config.yaml
num_key_value_heads: 1
vocab_size: 1334
qk_norm: true
attn_scale: 0.102
init_std_down: 0.0482
lr_mult_qkv: 0.7
train_tokens: 387900000
max_steps: 2960
Each number is 500 + 50 x the weight over its row's rms, rounded and kept within 0 to 999. Layers, rows and columns count from 0. Numbers have three digits each. The size before them is the row's rms in percent of the matrix's.

# layer 6 attention query, 192x192, rms 0.0337, rows 0-48,96-143, columns 0-95
106:370594463500431548423478398532653420431535462572515487605486512501492473509462483530525511506520482466495569536421526479490443489510493587452498431495508451446571504551572477418517558448506563525544519460520405469526489521469441434433491517553447483476506567530570464435414513496511483487
090:541467541434528547496540496489400569476483587486405429499568588519596403482483509538431366499483469567514470498592528500501501470460400499467474487466488456551481586539529506456558505481503525572451531511467548428509433547514570484583498560468529417542539448519481428485502553486508525572
087:570489490504416480462548484456524516598514616539467476494522510528491584481468472515550400519442422492614531523508558507531452482515450455524494527486470479510500420476477552531597365566565455528455529506521595510450426527463495550495497567442528566477471505428534491405566544481471613441
104:498461536496456631468491558525502416542490462566535516476492468505572470480546524489513468508498397454532537532541491444552514561549457475509506519469546448502419541468454493531409471566335511424565531429389490455605656536573518491471509497468602499490588503466556514520445424609477474453
102:535527541542478540489475521512383505506482594462447467585540560511530520477405502554571432517538416544559590467494474445457444540434531526537450429475527560581469436535456563530531522404470439453493445621509460445443500466530509506431501513547490478471530488417484627517553581488550496499
106:468475454518416451369522525536541496528484487455465477468468550493537554480531460515494415459506502550427527445556479488472561517568526469492536449461563514527459423546552544497400487549435525514502528501598536523575466554512474580394487471488493465519450475537498480451545460625489536425
103:505593604497461431530582525539492550502515533448570583515521441516520511496493516439535572561364542488493502491401523484510445538506444495479524483417508534450510452472498525526522481449430485596489593461495539405525442440416458515547549418593479479446486476518523415439482444554541519497
104:531575556409562547392534410556409596570513509438465478507489568509414528517502527555477468493529511484495429518505416556510392427529520657525542490509385510550532490418488472510508470499592445537576533536474474549472546478503457552485468486449523493455507468467432486565582504428416523483
097:490497508497456455500605486416471370409464506522495455571611508585481512560493549492500606470493549513482446558511536518600473485476476535477463545519547511524546579542459572490523509471374379504473439534466523584510403492504478524485508550461496483510549537496556474463477526511598533467
097:539485473535514386503535393494575459557543492556481380451536542518564447472448410532387412521552576495521469513514546529466410439545496525499489605541558569593398524483502413523475509489462507413516497469512578563486536496513537526507437496515482463521498595444528353490524516416458461564
088:438475495500480473503536529473560556574478420505494435520469553493420573523551445469452397509476523448495536447520514414483544469503504443425626573478536521522508450458482508554514530583516571502429566526531547591509507507492455504524506451517496452428543482509449507492466421547462487496
097:496551533542543441510523542488466609542479518451498451513462496470453497506566579454519481482457440566493568416545448613435472439521479460502496454404538490531527424484544611551530447454476455400530538490535458621490491541550502473449566481493556526484456472535485427532540493437511534441
109:519451426420504480558413537549545497487456427368477534522534595547471539503516517453534529436495504440436422509526620519533535515454485591464566519466516468412518519407466444504498559562544531441503398465484574579450429475506497537463583459549476503433508521521497498535474557477483461499
119:515537495432612473549498532521501526492462399470613509492502463571484583435502493439463616426402524520530538423465464475506566434479515544460469555459476502509557514487437515525568512498491499528531502491473515514451570424464460528547547487588496566411535506491550499569522499561525517593
106:490443524539479546482480582553425592517408475419538428470449669408542474533474502524523528472554484533419522527489429516548533498541513507526485493462488459571489528522500518508502526474466553523509567467471525508539482512598517491487434464562500501548471579474487404399445519444473491424
096:498587502467516529577466458462446595457455393498501506501495478530403516543456453439445433518511478476522445505562492478561488434470451466503537519451477528456460438469416514564535558472583482399520475471470546495443492560440513590483461485481530473482528525510397619533559496584526529479
091:468564511521498501594580512548536608377464573511530445410471519484454465517505465448531561506544589502466412518516492411520474482507359466518588618477523526467520513493440448534519500451527562525438452545472511422485457604445462575475567503466469467516482538582563429466547524540459497469
106:477558461530509495410593507441513533529532525458505566583458439505504494539420519501467546522588534647546556457496520460438460438538488516451430423497532488475481458536655550463470547483449586542439502504564496468488394562491462604580535467471502577556532580526518481604530416470495481487
097:524491458493483548492472526572483467405564541541512480443449448523514521423560531503468575505474503461453487507401563463516444487482563513511468515537405442530579502515395388483514481468477509487423471531376437493494573465448444448551582466435499451556495487478511579515579579485517495524
092:490485433479466456551578590545498514392520574489481441478596558510550524422499491509503473433488473529444542446432534529419470542474463526621434549557535540495489464541480491528491504480496524541584485465548513444554548493560488550462642471552489519448502559423529516462544533490480468456
091:494458471478409563502495483502600548435497503552538585450500445468494546447532530508493421543521578515505569434549540511420476579461602417473550450508537503576532451568516525531380527466413534514511492489539486450506414467498532504474484492526569497634620498382395455526493466403568494495
100:518558558513477411524467502542522365477481456514500532544550475443511470420546567463536481548517419481544577561487499456527495499499500476495440587505479466482445514492460404441569493460459490432561416492468406441503516498453521475498523487408484534473565573407544540384513543407537478485
093:495487440470556479469475510416524518465515491521442535553536468481471572449456562555484561508494534548474489549567538638349587582483501507529519550384466514518404480443550541484501497522424497521417471471607384515508461534525479537491443532480495526521508511514515616431471414470461439419
092:486523521484515548518463346543487479441575518508513597538545536541597565454606476461532448549560504413476427431459479481494498543489488461555511493558557575487532403627460453560494556525532447463499517524523546568470426484416458532472600439497489459504565513552572579419493533444456532548
090:525501389493546485473456493444503492390520483499523474509452444522489497473613400520478596489517504472434530522503514452515533533501375456554518395499539533538466515480577527564511617560473528487513517563614502497454521485526548466406491538479452538564474532560505474532508486463530475532
098:459504489504538559552433504463431527485474534579529521509506451456482572524407482442531431469471505448387476602544509561464422415523501482493471492504377463541424437460611529507504451364467585474529378561529439510473522464521559439469503490429477445430501519552528559462589469475495449412
101:469615555458511603492563468514531517598558440494479458495534588480521516508487542505583467489503569510532352491458493469510484468467465519463525602535491460442503462463592498453416521417493466576493527452395530575478501503522525510533506468553544515521505498443468422537435520540458484455
104:482530578434510548582407579534548552486517505461539453471560459599548565493499414496538511505467473464401573537478516424561500461490498446484464518458503449465487429401565467462603520481566484492591508576601496433583551444406468489592588493535500500472514497468523531523397556493486510485
102:496488541533441535442505504475539421517535463483468484554539442432478429495482450426485463442408535563420452421493443431428463513538583586461508579587443426487451495517483496491549595456495438496506485528466522527450490519560457608486442390422508568561555373439461574440467494565564528606
111:585479543507510561480558484475480398483506498514544513512490471532464502469546431447500510563560392544601564501463633430470567484437439392524482439472542468440567532502382434483448462501434516601531474478447436469564439528504582410490406493542506437427486516489474462519344473514495437497
108:511499443561361469500514465507486382472542497549533514461508466547499509530571494521482489450515456455432517534456519511514455563581447456571509468463584496452493512511525643402478448488509546513505561518534457528498566442539441564419478551500495586520472547437456491422546418514575462457
094:545545445524520468526441443580475548551553565428468502581564508524512434420514480490530539451521469526545472527387429566437423485500519445508487422428581558454505454489533593490449496526575506449480565519463507520466480515586460465391532587524456543575402456494576537540446544485524541554
091:446440574549535488557544486482479595522464460523469482439463528515557519487410485569486454482502441456436431527517417583516550462470555531571515445460541545570503501544521471510557577380562515458479447599502514543473521536525507484494511507524514425438365515536558516528451448556466501517
088:404470453546510468520490475497514573527481565460517552458458519401523560514484490525599555396426450500443487429532481475533515566434507597392479511495549442615394494526484554518494546489518563565471459489475494552507546562558498454464429519535367457482578410469503465562458441492417400501
104:480497477481499408570477515560456502525446515479534422523535514452549462561578542498566425483463513536499554560518455489561573484577484470552426539528524480514436388524514498481425497520452505478546482490646497440631496512496564597440483423535493477534603514501557480503499491512483455511
110:479492520448472489520477523513562439519564527435462420533461488522559506503427592559503490614523503455458528433516483687493469486476546467461412453481541497486439516504503566579539516481553430465458416570458453575519488421505448390548453508576435462552499497526456437553533556490492483512
093:549590548426433528523489591430466568524536521430471584467523494453502474543522567489460496511499539513475483482446583409427559620468467420473450499450494533350540467488460419494461479453484525456395528462430401331394526419509531419525487478535484529440499493465519459513526499565554523556
082:501472480452539489517602557479470588610500498580455503517500546554551477490511487478542461475570579570580462478481519496439565622451524509545447515602516511348559427381504394500529542452481472525530500497516504462492395527509586588482453553465476522439457503489462514515455548538454533553
096:469467491472579523500498490540416533618500469520554453470439524456447524418541514469549413535572464503534565580611374506447446391547462527443535551454525564579444469610563409494569566479443399542549462577532469498510413530497510501462568539613569466549485527498513438457461513511489468488
105:459443479482564534536494514561366554484498550480529493458579549476500561522522328457560485481469454509571501541475472441509473445508546429494459410479510540586569512514463521514561519560537580487491451560502459490463422480534509434400496525546490536440434523579550414450546471603461454464
108:523426459480434529555478534469554393525426553399608517502483507507529530567515446554577436475519381529505575499535505482538533487513552538421510429505435540541560553490568521528544358458553544407438549498621507471588580397534510450497422593450447513587521566548498542528519503507558459520
109:505463407503476461506534591519544425542505590454458515570537455446412481507461528450548501461479471465575575478520505507538475529503490547533411405550442441369461458563523529565490504433527515494426546481502453525471503452540567578481576528521518524493485543495459560502634495488506541460
078:537433485496522403523387446540461592500457478522436448524474515492421517445415505458405517455586447522504508474518521554510534407565546472512508535461537486571474496414558471544549471439556538427569487554599485539534529516591531474511460493500428520432448485472594426472563483559501454449
096:469504547434481552395520514479597487534496613487479468575447531548436567525563477427473518533474477517526569413486556484433561460503592525438495506559354549505533407489417500490446535439509489524505521423546520434537565511540479486495472549475518450575489479483514481624484515533516493506
091:521481617469516495532515545446513390476511553501402472538536415556558485526547499533544464561543501441490517471548546466414444472462427464439364457419503529434473421458542512482493576429494536402539551407550563420550466510470503501449500526537568510448518509490512418494483526487588465504
105:497492483469473468498469500458443434513501394532541519457555461544478452513438442541440438415577536479503476500515507396611496415545519528413597485501605564557466545543428476490563535510505521540501491489455515489487485484515423528552473537479589441621583447451451511520415412503496434493
091:529574478473472469558557615496509510592477555433409495522553459482536476550538453502563519464483468472557507503383474607551493524381430507541548435423488525459423401441492449520503583510500457559569494508442508479473484526535439536501497565454497424564544588564541546478563546547529476593
094:563571535541559567467490567586552494483426485567476589514473533550603396514508562532463566491508546510486491533478471412507542500512375513535461471477477534408480542520477513417507541530484467504549504492449464448535506439448517538447556549526444478503461552469498540548474546518525522545
097:528531456500486517464395453445446498488381569546485619548457566444408522571514513448477433552398547490550485458467430531437468462527495541493449483525524531469456443426500467441468516432515453519449504471628439390593499533539484492535465525542570550541509451579512411512532419541548541443
093:476521377449454522493546478487411479523442551505518499462534392540411537445508433487526520590487451459493485498420572416513496428428490508498450456508501488500535543534506596518539522489453432523562468464613532437542443554467499477473510585449522459523452454401604528470509474524530440424
109:458492440545521549615458554494542509474487498534458511472462420419474501438498357438507566465498447534413517471519436549565541513570471463544513452502541481471493532555488432495428460399493562544559374555474464464519452576559552460505514556474478536499470454434530546561431485454519503525
097:540534466509469577430517460481463438477466435486514569514443408575521543520489530520471551511447538512541547485459508490558459416519510394531540489595391528497485527514428572472566469474413448519494498479481416484487492530522451489541513577570567480611530409479447607458488532560555480456
098:440479494527524514481452525419493481441493581537486457507474521518542488496440442473505419498463453524426519498439492463589572434533458535431543365469484540523563502433427557507562556448406557549465507398508498537449543512506631486450526553453606588475343497545555557486517527552460545527
097:449517535462505537505431483506589464438486427459504599479422549477443579543570560500543455529479467473627539540593534468415498503455454527414489475502496477476569505526527451501584602451592546370448527588556540559484453433503540555530540449497513480543554505543453522492522548541524542537
128:543507470573453475464548525486571470498554463567410531437408505534549494507477481544406455551552517515603516494426483566433456540509445471480513464479436526615393422514548556359380523457497534473504522506457460499528567506486471554476417512459539503490521509459547462434523467502498507439
098:494612454455489597543505509588534524551494512454432575557507420490578468511542553510603531513464527587493551414537535460487460525533436540500469505468442517563627556479464489577483481450455491549435534458514516524602506510462510387529499491542410450524620502459457535472504516503538384558
103:552496537504468567487493434590523520537537592492470507558541501404449400562598526448584541530498557524518426524498424583509594505507462617500537462485606504463485490444533435523525561466442514522480550487537444462512557563545470484427503399395575560499536470446555494532461378529522531478
095:440528583448535600472518573483486516578441553491517531483464518554396447564598496522527445490410471430479550534443460615530516445565417549480556498523507443511583512566557548481549447473601496571582534470509491525549543565502499442542550536482520517521502487473446438564507469571472455455
087:481580455442535519476525547553470419520513552542415485503472548529508467538433457441571449511561448426494576479533535381573451530555410527602449552557468635482536510575345494531614527575499420448525406520533510543524455511436476490403440463482463420471445492485472475544482598514533566461
078:466461452470426530453576527478449513573473447522496418517584529512406587635552511470459463501557541432457477529485539518501613572436450449415552451491538474380489459488459452483546512532539564534486559590450457512526508527483413526548496495468511422481479490617481467492494496497500511596
083:558449546534455549483554553458495510594478477490528387503567398446494562531580493438494484510474517427454562456485459510564464477534449419523503415525463514480647539540481569508489438446391438551487513466530415526632450398499459419469511439449538451468474527578527483474577408453482501458
092:527482567442539489523543484589541514479539369520444550524546404590564535458499566416518521483584523494410544505613556403532439542494574403476574648468496507584383488486530489549590490558510501474522522492459465518460559518479543412535544504546541421492465499551493393516475525501479484490
089:502587472491518525519604474561495407420445573498562498517509485493463474475502519420536522477454521607432510504455496444522562491520534557488556457491558555495528559500502533487538539488548506475489492521511463482573455453527394485476613578560530540442549480495536424472464481573486401534
172:483493474502496529414512425511437591506534502551510559514434457429534486440463481480425535555527564467537504430434503510498509520510444530496481416492491445542402530514606539435457522483448543591438636482557437425451463474584492431509509559472499505557505573441499528450518530502555475486
101:555432465532505483515486420480497536499494471483497590495461476483489511368355481611476527528527504501537545510554464475442560505441523484440426537505504413453398467453547496528490574491475568481492471602464427514517487490502464566561544494470557470476535537456461560541543502487459471524
101:474503529493523489594481508589615502449561513470528498536563468559532422443563462541477541439398471437481462516370499465593598511439428548412442507465495507405564522476454543455558476648566524556508487466385601478484550538421545416478509482532503483486494432475483512509554589489452534402
116:425463486527505519540502590532535486478604503476561507602596497478558507424473412541508559503547582486484462511473493403469600485475501478462513436596455455457476546548558474516561465514557484553521449484511456409655416445539433524524428430433527530553483520488416492467543502478531421508
086:493544406445576486458496403542516496422466572586486529482459568562530526534534512512488536479462552388517486481420471493398420515534498531478513407538500487522495510488505514472512574439517530547531531565527613427587536475536492528494537524507446467526496519406554519494427603452526523365
074:532586623602444503490495512501494442491529510492519517413435571580486584441432559541521588585439468547470582415540543460538528545532502516466404580545484400543492519473551515436496514531462463468539506473535510378528495490533503443582545520512470507526518564418543499456454544434479463442
071:398514472444467486488555462568566528460537491402515482517550443532500526567455447466483482466485582424417450531499604532507509411493537495518523494396523509435381512591434500446417512573443547495493500519493416486537528547554505560456467439524473407524463595485320451607454510521537524440
094:546622524577590505504394487513477403456540390484459553452455514479468445411540555497520509534506506581500553484518513475495464449539529421482465566541540507607509542546546516436498457490388477451471416475488511502470563475518579466457595502467467554489545520394527458412430487437510468466
094:594436482556417503526467444406539532555462409496454569507420503504531456508536539533572491492571468502568489591563402545395464535438487449604494608493479472526475459486533536509467508552421526482554428507434451411473536409439504531495545524511507527538592536454521502521535503439501509446
086:396542461430442482429494491393532486459450503538473464517498469505527501574536521513511537468514560539455453415455490447454520530540456524552551446457469521429521497454524499573486560405498516503499526482449441421539487399473458547515499415533519529304512554599496502479540419556437514554
081:604461443512486525474461440470494403426519520555550532519532516525538508426502503445519458522542516523524470539460541514534489510481455505483522566535443481454516473457431473563522495411387549426478458513523428464554489515504567530491549507526442385543503536549553581519472480531501588558
091:383532474524462568471490557454517395546505569525504526569534463543454423497514446455584475426454440429425431534517538487500493529540540441522522474545458552487469551486404541512516495436514505464454526501495500527464626449552509425413507461512473634370492537529547583541535388508533440569
082:435501487557473484490435430602467532558535432488494478533440603492493421458443499461471537537346580518521402497520430533546544493577506394543510635451566440483543569466517450525501404505537479487478440580444572537478526481470465483540583564556513492396471484399515496527479542451477430471
106:513503577561559537489542525500442487547503496448517516486569530395539485406609497459564472520423525467431551512541501415618522552468547475506497532571465415448497527517556467485477455468445486544510488559536548505683424541572511417471598544414479539461468505514586453563508466474467458407
099:425588527502488488506445527488537490508471519494513535521570514513556505476461567532590473486542513461570461475503486415511543475488518571453555465560553430481525547422392441503532562376553462490590436505552521478468565383452563496447534486560449504393496497477659575517497445547484518422
084:582456504442549544616432568533560440512571541507521496475575508550423507471505478476480516530520392574529549574522542458459588492426482527499533455578484468519563570512555446495509417532500498450542503479471506441648520566543516460451493448508509494467502428551435581512507418531497476443
197:487522429582453512427476510536484486468528536571507571529499451443461507559543491508526483534460463525573550524513497467466512613561471506479501420447523434482402471561526618377407467487459530509475522458475515465538540542539498514427468501385492485547476460450465586487491432487539457417
093:438535497507448473507430433645536484511651479448376515492520612451557480479510564456496595514570501517471515477483485592512451512563520469571444549489538493529513412520512417508410556582528495499438379526541567590464531469492514494526581507455560509497503514520528436566509549461496511587
089:510458458481471427517527530549450587547558595424594382600574466464444497514508509586444468546574495455497532476499499564483490496502577459403437439397604388517496521556538499507463475535531485547412529481502432489480482535453493521532495523421443400487557495543493463425638480469478466520
089:460540467468585454540494429522490432483509575446566469433474513443542561497413517533553493478501546561625516421523452514454563479528507461478464469487474535490483412454509452522580510407541544539513539556499486342516478532591508621486511420501526507458507509409467504571429438587493449509
093:508580428553516594540559508600508488544525547503481448505404556534569399489478628536438530453507628563516513500457532470484443552485517565461488494484502545553543451549453427520501468456561569513491513458440496464493523550509480510540594545533547526470537603508503456457473478551458574465
084:484605542504531520584474496540458492527462551495492486431621554509493610495413536576473469593520549426518579505459544517409500485553506474532549650563509515432491585420478486556492507459513432541511487502508523463607494491500549516501561540506521451512435435539493508534368511505477463433
109:525550512479450511524426410437548449558376496476546493533544537438451455481591573437532559595487482455535563581520549535563512584498499482470513512420546518390551467490457507509495510563476527507458509482417631465545523527532613480446546551483558512507503483478569516429463403611455485485
078:404466530442568523552508523472385544487426579538445524490448511436489490440478487488552470520558526520490438479495426511413549482499456470533452484473450523481354454428494476488472490389507591540537544541521473400402527510510616556559566497502529507469516445337498450519416469507508451522
091:538536512481561624525478497442501512561527429530508479537528542430519540567551462469583475530509546484502502499598469558540540434416484481462528445478481455573552484473549569537555522581523477493615433599452403521405541539453459509503602560464488528581448463525505490477500496544450416512
092:415419491447456457532429532588465405505498430476437544460486476488444506515501406482512505488436499490509471567535508425532544545525594483534554410415476565395590512549495493544550425540596501490561547505459496533454483488517522446435555470566480488423386434594513480506402491536419563502
102:535529434551534587516458579470487426478439550534523541609536512460377513538473553574470558590438420509566532575498435502535471417526543539493485507429559567483474568591459528439533513434535562461515501484386485528519455460461566458558490537489458465513511648402465507481499502490510486409
094:437546509582534483542561483498501450393593526474459450550539541485517499535484552460541392467430485484431525429506470550472459458501506505510466568459581556484533557582458442486499501486534390482478446498571493465533593529427527464467569501605607528447465467504565498603540538504472492527
081:533532495468517510490467460476407501428457469574596423441541512410512542594400562444425553499444495617535511475524549516497469428448463520456503487530544515481424497532519492573576488542591547554565467541571498540477530484511447519550538454655504402511548480583526511530407506624556537544
088:493498451462546414471602523480508552572503415471469452441426553474522553512524503452536423495449554472431538468486545536440529608450519528391445488516508500423569496465481421456491425463500453511399533530441378552544507533480519398543428526435499445461508440534505440540475450512422510439
095:512566555471438476439546455522463518497491488564349473511460439495547517452531439477531431504537468540509430537523454451523472556458574575471487508497422449490449392479636545439544521538469410509586568456538556535598538461442483477506533418486489512533358451484534414519429469482502511570
091:456454519493489579525551512524497514535512508462476431535501461466507481526487502445583501489477542561509468412566427531433490459572438565456653485496487538576482495493480466556510505401495498435527488446477451530449399502491527491553441513468463534516521486527452487654554466416505541595
087:551514542473556455465557535475492502463428616528471586448590546494526481446462451513526523582504469526573504430499425508506548495430514465476421448485430552459449480372550535497598538559481508495579505464527590441521476527538403497400497475575444432480462491417520597418528478517557505464
104:476605472550490518526529491510438518496499407497562512444448516522513525604570536468520565411538566459528561414493488406462518507453516547459469564507548542427563445489432513519535553594487493499566400587462566550560488492513444492478512441576428483467528477441516456480607485552486439416
# layer 6 attention key, 96x192, rms 0.0335, rows 0-47, columns 0-95
102:478538519577492505476476520406564618451511567490457422451468422439517485512466489517587523545481468432504440494485483474430514473520521540403484397469433477565502480395492463443593446547415589526510479514480468468451495491424495479529518456428666513565407479525493516412548528521555577525
109:443461513464513507489479594537438505592429566548553484533451494448479569456456492562518626501554479578459485517540559490552566534435425513536439449536473513463527442451387525508437584459529534513462520439612453591431590514529479582544595577483475560487492484516473467556469476556429572514
094:514583455438411501452411519440548417491468509488451506507480528477510450499577483478510479528436407472478544481495520529469449523498456582521502468551415571412442489453516537513472538432552426438462458390457508511539474435460532456530450518491337462542463485486451462499501452490487585536
113:480460437448489510488449516460453439463438507570513507493492424515464512503503511427512562449517456454487642471500438519539584553518503577446540451475482491450527463515404415531518522448550535491520472545481449503504541484454479507345479483469487465460374493466504474462480469573458580417
097:502461409417504523549527544511502469507403502464482519503482536526522574493524443551461452459500509518519477534611518528507519434542566406512469537539478594595571500548553546531535501559521556480502493449409469456447526480476561619633533431525561513539436474465527518474492463589507517557
105:511493458567515531499473442544437438479551467511473561489480538489524473570505524564468549550497588438494554468490501529423451545504508471536534423482462528501531420486480465445564462423559454464489554548551436497537511453529442465453520400516468438536553465493568594382528521520556476493
098:479628390462474497504449503569479560498475494543422417506497458426612663557574483463509463406557528531441511502492497497426454456557426459539425506492466493557511557508420494520468483484419563472463488454493522576517482493530476589470487536501470491334536536486524476478491417513549510409
108:529508473477602507512538481469487547503489411587601590453448434414488446560563495526528464430524449491548507465504471460527483490528525516522504533432450399490462482463444591522454484477435512572564524511490587508512515524436513413470474511445467523481586544527519494575452536434504548552
089:428456492449473529483488497447545458460531438548455477435451524448528618520508500462484504495501484386392473530513621405562482483479483495496542470552515482486492541509489586501499480551438481540448512486520565580535568554562502513525545618538510550516457439467507504406543464540530487458
098:460521493526515452549428460504579480488594410504460559478520462513576481456542460524401518513500527457453569548428525460461444469536518487522525562486420526560538556523466520495465504526503515457487439507566446549591471479463503517533486542534504492438584522563484463535629505512552534403
074:527573533434556478529452450495452562419510481507507528423475510533483494477469537554485440478497579536443438518483457453483555583485545532491514570377426450409505470458466393504462473560441479572445455554479554465439469509481475531538509465418504457508594497407379420503518496479565531504
080:554449527467528509501559540457449429546509502446429471562441547446469547511529498498479435550449486424536527477555437483512509511496443510513436486484536532490465529510531553429447421491522519481440568486630486516473477555493478461448545465418702433472379528492408566532508471520462523437
103:504528446528501470432463562514489596535610500414492455525410570453478528497374508484484527579499441563502426492549377542519594521505543558557446555613486538443531567456508511434460536503466504444572502535447501489495543455513462520627423474485479433554463503476514496486479468505454472518
099:554502454495556504535490569569470596556443545538455529582511495587475521459539563492466474488446504489621431553454485480546526477540530579581461468572518395530564416477505473460534501557495475514560522493473463544510537583492527417448450593507471519501513466530468508475595531609482536553
097:584377555578556468550537516429463494567512593541500539496469529457534483513511456586557486470489529444612521499442485383406491518567493555489541472487521532434447373502442437450491534447481418524531459490514392405499558529466477512493510514431535455472550447484497464446569464608499515519
102:528461483496494598527510573534524603446416431463483463473466467490450504545511545519517591481472540525505483528555489527564408539478535544453524568519600514432475444518461480519551537449466533521495530563524528519432484426448535544613415556548508514514594515580515527501439520529571522540
096:505476536559481566569541475467489495473464603506434534500584540474510451536447351451582521503486426492409519518438483585573523505518550504495494521446498444565558595518477450514490471553458527520450492484526532521557493424461498448622531460505451553442457476560521478529556505477524476466
117:485499462465519508492472575507507577588495582478525535448375480412564468475485578431483486483552508512489427540491448524448507508466451569494509486542451448553413543587523506514496578493449520493463535467452471472490469476524499393474381532511522502494467487516389497456487510460522521558
102:505505462434436445488534495439510417465523526503457525513469562442500513479457604408602502495633472470487557529480503569574445485506477623515497549545486452374596488492501507401446585492554446441440543435498547553437453535460509506540525558472560522501550493385477538559472525572528589473
069:505558470556484531414493613457459545569455506503454518470542555411514538531566515432488585629446453455447513443533541564446396520525462442466477551557509462546534555599558542485538482488400422554479526512541509481514484465520412434484446469516440506559539571515495586405559506505472474528
080:433655490546449505564491456503500522472575434460419507515499426448571478491598491391458504441471480504486508444468485478493519546443404511469447574491548488518570533535492522496577515563536478585508517469472472540562421469527398412496535411481530539544481457438471476459467484498491549454
080:512549549567515523413506570431453485522541464551489503460495474486473498498493459502454488507499484528474501471500533508543407452521487511410522500568461436561498520539519573479462519532400418540551560521619433530490541528482504400481455492547509489480526583556604527442476409512492416527
095:524568474528513464538584374499505545545540541471453503486444483505532532453534463534517513507529465471517521507536443432526439464468526479552463512525428556479370431450455446536434429437543500471493659492564494483515408484491465520478472462438589457445527518544478451459525588449488546559
096:359448371548507533552544499480573436469442521482431426496505503491497540483464464465604454591509518539475451521491501467501550484505401539483594508407459565550472469461549497533441485498564512472490478492458350528500577541547540559539560388531494537310509453491551486496535431530501452497
077:499438550576412452548561434456518477463443497487508429489407511577451421406489431497451561563533518467470495527423461498481536516499466543533514473509580546573454505369475424434458504510491451459449480482507464533462428539472437451513471547471471554472484556391500468501530540444487563419
105:561542482560585482524493527530465482514495496507556465502600532625508443542507432479502381582503450532472559394440499511513536492529554504412581445468448558549459361475508493567531540543496481428489473554499542455511501483480536545415513422430590571472499512549461477466505432486482439479
089:492569506464462546443442463510446446446555346529513583496522571433529593422574431520483597513486547434458523455500494511543559507481466519515501501510478524459505410535490554488456478415457494492543550450507447581405507527509526561529521565413538396472492511484532399519366505457478471497
109:499510430479425513552575566465567421554472429526489476545479503412556511529549576408552539424396465496457539552508528573559489524484412534518512561556543508454527607517460458530473377533412396575473509475488519506502450499529488532499569510503483602471437475462483460529487482526444583454
098:476469609510498489486504543600429466546524532607447569468519544574439417575549502504442508519498518536548472456385494493380596477455517499471471473539448526527507445417499604507568486504500496549519488454547411422534465506532526458501520538532433516429575589474510442461570500419491442500
099:479458460567439531559506480549416409608538469462486520439481559453484454475515499491529445533438474450437508491533560470475555545490491443439513534527645596487535505599510488482643391530471464494544465471475353514656447494536497458529571534621502574485536449474513408539416474545517500456
113:526427397455504521408562537525453538533450560491471535519493500425507571459481554438556566479476415501442493536449495602595531497472461578507526468566490549531484512580489580490550557405503489567475487483459522559476675515455450465512480578515478495521500483445444445524552490514457532489
103:580460524532495424539542502580376510475571538433558477529460498553461532510499607520519533487534455596542501412511522426477411553488486594579530553474521515497525552542600548491510507558502518511549531492531518529439565526506499468531489524463471429570508504466610498572477575495454508466
092:547439574485580470441430489519434541538512433447524489505480415500493528555535474540464492486525408465438569583573426521553458562471536437449559459461481529390429538519433516404650521462505469409457512560486446631398538482476572523545459467456453480511472450492468516466480559487489456498
083:442451462514491442541527540513397473510539513513567538530453484461463518445494558492481512566485490560535531459546478381504530568526539369436464503552527513505525498473464524532499515515380518421504531507525460364473484516543480477447568521560366538508505485501514462541491417480480500517
106:490532445434492561554548559488402458477505494556536522585476396600540469418546541420489514432441455479521491507506527514508472457505591574507508509537450592484565450530460546484529516498468452521493473394383592499568548509515450528570547546531499541470444520512434436538588553502456603484
101:473483512572527523539548520513502559499530540511445537510539470492528547522565407511562516449498498475534425487425503520511459443467482517382557565485511480588449589521471507508441521457550598474451494515589478436493519563499519418466449502485458487567558585559505430483615580551449526499
102:562459496438476454424577449483385501580437512594487560512402582420582484442504547552549525520475481448506466480534430553559558547527435570474480426530476580435489532494454534505481484538504474578493472528510532478392523557572482491519457487509464517485425447456522502499444414518359516549
088:466494487501550541409466562469451503513459555604520509503427457453509535541485496532505543552484426555497485491500564479531539508507404540458431423529448579473533469497419541501492568428504531601528500543496378516454595529533505498551495467517443458495577390502446524486409454602416533533
098:389465518482386513547458422422420492544483641482393545493472494500482509494502459542444446450487529468395476500493577402577531440507495470534580478540516484568526491491481501489513514474462536454582530476504440478477512536546431482400517476522551497472424544485517468572510560502485566485
107:451438461541463556546490478516546392518508455460562612472464486488535511505521448446566515489552568493409489582517536513546505445448491421438441505536526538462437469519378451525504398563484515525502496510503609598529564447438439390515543460520439499370484480503518498548362558489463487430
107:505546552456501532553474494523424540534453457542545549529475539549506485611533475462606554484493498463526533456481553477553574527461551509506558472472490494529417518480516512474544516504527451550450474513528446547455546548498480538447509610463513475506476404438465593419443467428554432440
096:464593527475477473498520514537478525409498506522548434487556548477509510501548461500504542563442523578435422438445599527454461503545510516636391480475452507421557477591572507518441426424444408487491490502493469535554433540556569510525559501538441585562521441513476496506557558527501605502
100:504569488525507540455533456444530497511534495632553512481643551589465464550510479482500492486491511505463408531493614460491448542506503486415497440392473635506519444472479574533488486451523608400504477582548538440532535486446516478492489482575498460517550568463494517499457547449526489604
107:491495474485502517492555562445449519546500483537558520514568546525616521547437484607637525578484563540469529439466463478551436536588542554481608505492504433568534514578498548495581515494525503604424531478543455453377509529519459579538433483441510461593515520525481431479565443518487485528
101:499486510446416533504569525492484408484442550559464502485445462482459478537539435406621414506437493474511596549527524464537489454546399490568443473587498443546542534526471501537514433477560449498496526401428513586507520496519515593438499516575512536474480352488528473476511526490440545537
098:465473467546521443596509571430552557562495575597575432508531465430397445478604536571451527512466516505623443464488523508440458472500555542401565417482450488524412415553569503506412469495547449438499448519485486547536555515480461475469486527568454535548542511573539541506500421488578534496
093:461549470445340507437531552481535442508528554434470477490520518470516584531536414452547530545494522443493468608550471538548560536464515431519426522518473554558498545473475524518582519516488478489552570449541546497524469428546375503486520513482417511513537444476530519494577511519507524427
097:600418452541491434493506404607518480515535572473496540518507443520563421459514492453452568503475541468551467556403528354492538520473451562501515533599456483503489467523541543550484445423572462516537544523450460434557456459501483566405498529587506509536508527507544431502549431540477501419